config.toml
n_layer = 16
d_model = 160
n_head = 2
n_kv_head = 2
head_dim = 64
d_mlp = 448
vocab_size = 2614
activation = "swiglu"
norm = "layernorm"
norm_place = "pre"
norm_eps = 1e-06
positions = "rope"
rope_base = 593000.0
rope_fraction = 1.0
qk_norm = true
attn_scale = 0.186
bias = "none"
tie_embeddings = false
parallel_block = false
extras = ["some layers without attention", "value embeddings", "hashed n-gram embeddings"]
init = "normal"
init_std_qkv = 0.038
init_std_o = 0.0425
init_std_up = 0.038
init_std_down = 0.0
optimizer = "muon_variant"
lr = 0.0117
lr_mult_o = 3.0
lr_head = 0.00821
grad_clip = 1.0
warmup_steps = 0
schedule = "wsd"
decay_fraction = 0.893
decay_shape = "linear"
final_lr_fraction = 0.0
batch_tokens = 32768
seq_len = 256
doc_mask = true
train_tokens = 171500000
steps = 5234
dataset = "wikipedia_en"
Each number is 500 + 40 x the weight over its row's rms, rounded and kept within 0 to 999. Layers, rows and columns count from 0. Numbers have three digits each. The size before them is the row's rms in percent of the matrix's.

# layer 4 MLP down, 160x448, rms 0.0716, rows 0-82, columns 32-63
127:468532487527482435433457513494534524606505469530505487614440493494528496506527541498519501468514
103:444532470585483486502519518520453549456471555517501504515536486578554510515523490477511446527526
095:518549553472559561566536516455531535509584491439521525500505435479499548538482535585520493519505
106:507513511467439464555525475481501514523520551487530486483519429577516559471551435543545523488484
095:488509429538480472517536507505551499467441437420435552566597488553501483487539470510465471578531
102:490463473444496538403448461471488502451534514526582542536496508509494485465509482471481600504472
100:524529472484550502518514496539540491538480477583446473492496491490541463496532500565487487473469
099:478496519445472492503523496502513579522556535506457515537592525566475454493516475499499438513496
101:470433463483458495456480515433496546545469459460495500465436482495419488485420472508490467539503
106:458509517439532469492491499507521514511512505465515410515519437543544455566515544481511484463459
101:437501544499570469491408534533480507471523539531506479433549533458467531497594498469543554520452
098:455498575512484531544476454434511526530563529538543549455540551474457463475517429534460475512470
105:482543546575479503501467551512512502481487478492512446477470487474601485498529570501452496451521
092:489445463495456504541486573363507478556489452454526582512587456512517507516503514536488512496444
098:482429520440415571476464531547477514500502537499487487449491534456547501490497552503493490401494
103:497463543512555570463520512490537549430459470405503546483509487486400429460453491522450530538521
100:437481458533514477498519552455467435476483503495513478506501582522542506470461486528521520485468
106:514531418574494553430576499562517472505538463528519540513502453448535533484514536471438528515533
096:487497515461438541532548517521618477499473505504538431388482477566511556520493492564490541491491
107:449520504524527551503567466477481466531452458504504460572452472490473521469519505483531491455456
101:520518511558478456475533498531466476474516493511539538509507497480465533468567494541526464602443
101:469433473437473566531468488499440489505510570467499507451504507596565552567504452573467555504476
092:476531480478463486455447499460484441485520508523526437496454415541460457487432507442473540502499
101:458524458554564414496511432479540536561449429490492546504503520529624466510501584539530479496428
099:518583463489452496578443572556550510480540466529540512438506488517477521516515503462527561458478
096:480549458503488411505532514461460452454504506417476508463493565445472538520532482471505546431498
106:533501519507488474525425451462514477464450496596479470512489443465436476488465488535445562493440
106:439480458534477493581438455497553510481508470474523497511487524518516514491495476500589507510496
089:435525530517459521484518542543459498472526494494505557511514487455447452427482530503485550548583
094:479517559524472530543529531480448442463537546517509513585511472495541493475500467387482526537481
103:559440542523476534570440495488424514472504555510477542471469485532481489484472430509506543534554
104:520484518486512533431530506464487432504475466522411497506525523583486460509495500476537544433484
096:482484525529571516492565444477451524503454472475462477456489560506467490470472509548427418481559
097:535445450481526592540513437512474581495544479493468513463549448484527518532494536518488477471477
101:471459520559418487520518485455467528504405568475505497550495483521490473449461477496473499471536
099:514457475502435501409525483545495447440479503563524523516496530482550497527584482511431482505512
099:427486506532494506462511535513488489516483540432522466479470538453549471493485516557548529464555
108:481471558482481487600461518493474498517579513473569509513478520432504451471463440425518532538435
095:485478485480511495491480435515539491530484492510534494488539464430518471460518536508478498512449
094:465499536538412516528502518511536468520564496471469496452461495526466514527553554470484509512469
103:508533567542461513544508461463579469494531482459558523465478546491575441416509528526525381542513
100:519507496477458452489475480520525479474501488464501559520472518463536511586437472608556474483505
100:447404483557443493436458503522527516505533492379511479472510431525526493524525518466480437539593
102:509470467497494496462471520458500503494541545453437548452510555548465489574453488538567486561481
098:469515555538512425417413517508532466433497510520473435460489539472490540481593537556539482482536
102:431466455421509521490481591524567455552498556556473494567505486496523495474502523514511477545529
099:451480493542549483464524491473529459524485462492484516475485469518543498467493441420492528522423
093:553445425561503487486520454508497467512513497524561462582565492517489536503483469490495427504532
096:571486530457489486551457519532431598469514562490461453546471519478558446501510498521486491526490
096:484570466485558540453490559529495546516455471558474512526509521519567420546496532450454481604511
101:539445537503524438568468566470477423443576537529509407541481507488450581530476505549458529505534
101:498510406524547584500484466554474613463431546558463525462495495451453529610490506475477559478537
096:443505495523446449475513458468500492477506518499603497516542476411490560509511479530525507483526
102:547507445474585514487556488425505552524578504451551497542523500525471530511493511497508547472487
104:489508506483511551525520469561531454551495510471527511535590476457466427451479487526475480467511
100:449520592503539499572498449562515534507486499402406557499464546445458531541498488442489502479528
103:541451503560482523465486461503538521518513492485553427497481542530558511475503514476477489503466
094:490500567561469493582465554551492512466534554528476438564521440447527545544480473537529494526482
096:538494517487505468516514538490511434502461471502448451491464520493470460522516511451465467488474
098:489489442509462479523589536434550486588487600472425410560469539512558542496483508488514469547465
100:519580483533456533487570466491520471493490515493479528518609453506438436437522565451552468468468
098:421511499449430433457564533562434446578460506470509620512446530503486504505506525406507506398514
108:532513481484432524576565497516502487471454509491525504541397389507529520447479456513494504527475
105:537421514447503437496514486494467547504450451450503473506467492459464528481494525455502426551415
095:542450496482527471514524483440457588525557508415489454497466504485493497500456443475550545567486
102:525582511506515437453448487483565555527536554506500499522515519436523462556462530486491537442518
101:526476487531509413508478500454465496470517481522500486504550522551510496578486499540516521556523
095:520573475550559549505542472507553555520461426506479471392503504520530501433460457533518517562503
104:529473497499481499493510497510458556580482480466486534515525527474462501484510479566530519539485
100:564529474497539500505524476536455460487497526515477543461444468577465521438474473521450484460474
106:485447494484478472480463444499510481470527457515500448484415531565408531515493448494512519555563
102:572455426445512525512469517499524526463488499498426464459522552482460562482580491514520493492503
094:447543537503511504449488454523502446482433453521474481512538565518501499518471565513418495472481
099:468488476439452521469509530499523522426462542507615501546437566517502465479528520524484498461464
107:551572502530541555539491516554458471483466517582481459555449478496443466476487456508503536457421
097:528518544455440450497495516533513510458452478555466440550542476513477453501472546517521492472511
101:571511454497459509523470427477508523471492472605420479558545499544481511508482536562471553516539
103:451538456441514498499446455439501451485447460488468428502558507531501501411515466479475497499462
096:585455515509420514414496527579498513453482500522407460490529515417436549593461527413557553466562
098:554543513542476609429502462561479490496500536492458509533560549477453455467518527427490465517591
101:562548516512445468442496432524519611566545483502446532475507554524473639480447508500458496494552
096:519551514452458473524536499461532517405502511518545501547483513491511580536475490537516492536502
099:487518489495507552540528536483532463481469561445516440473489539506452518473436559505425528473526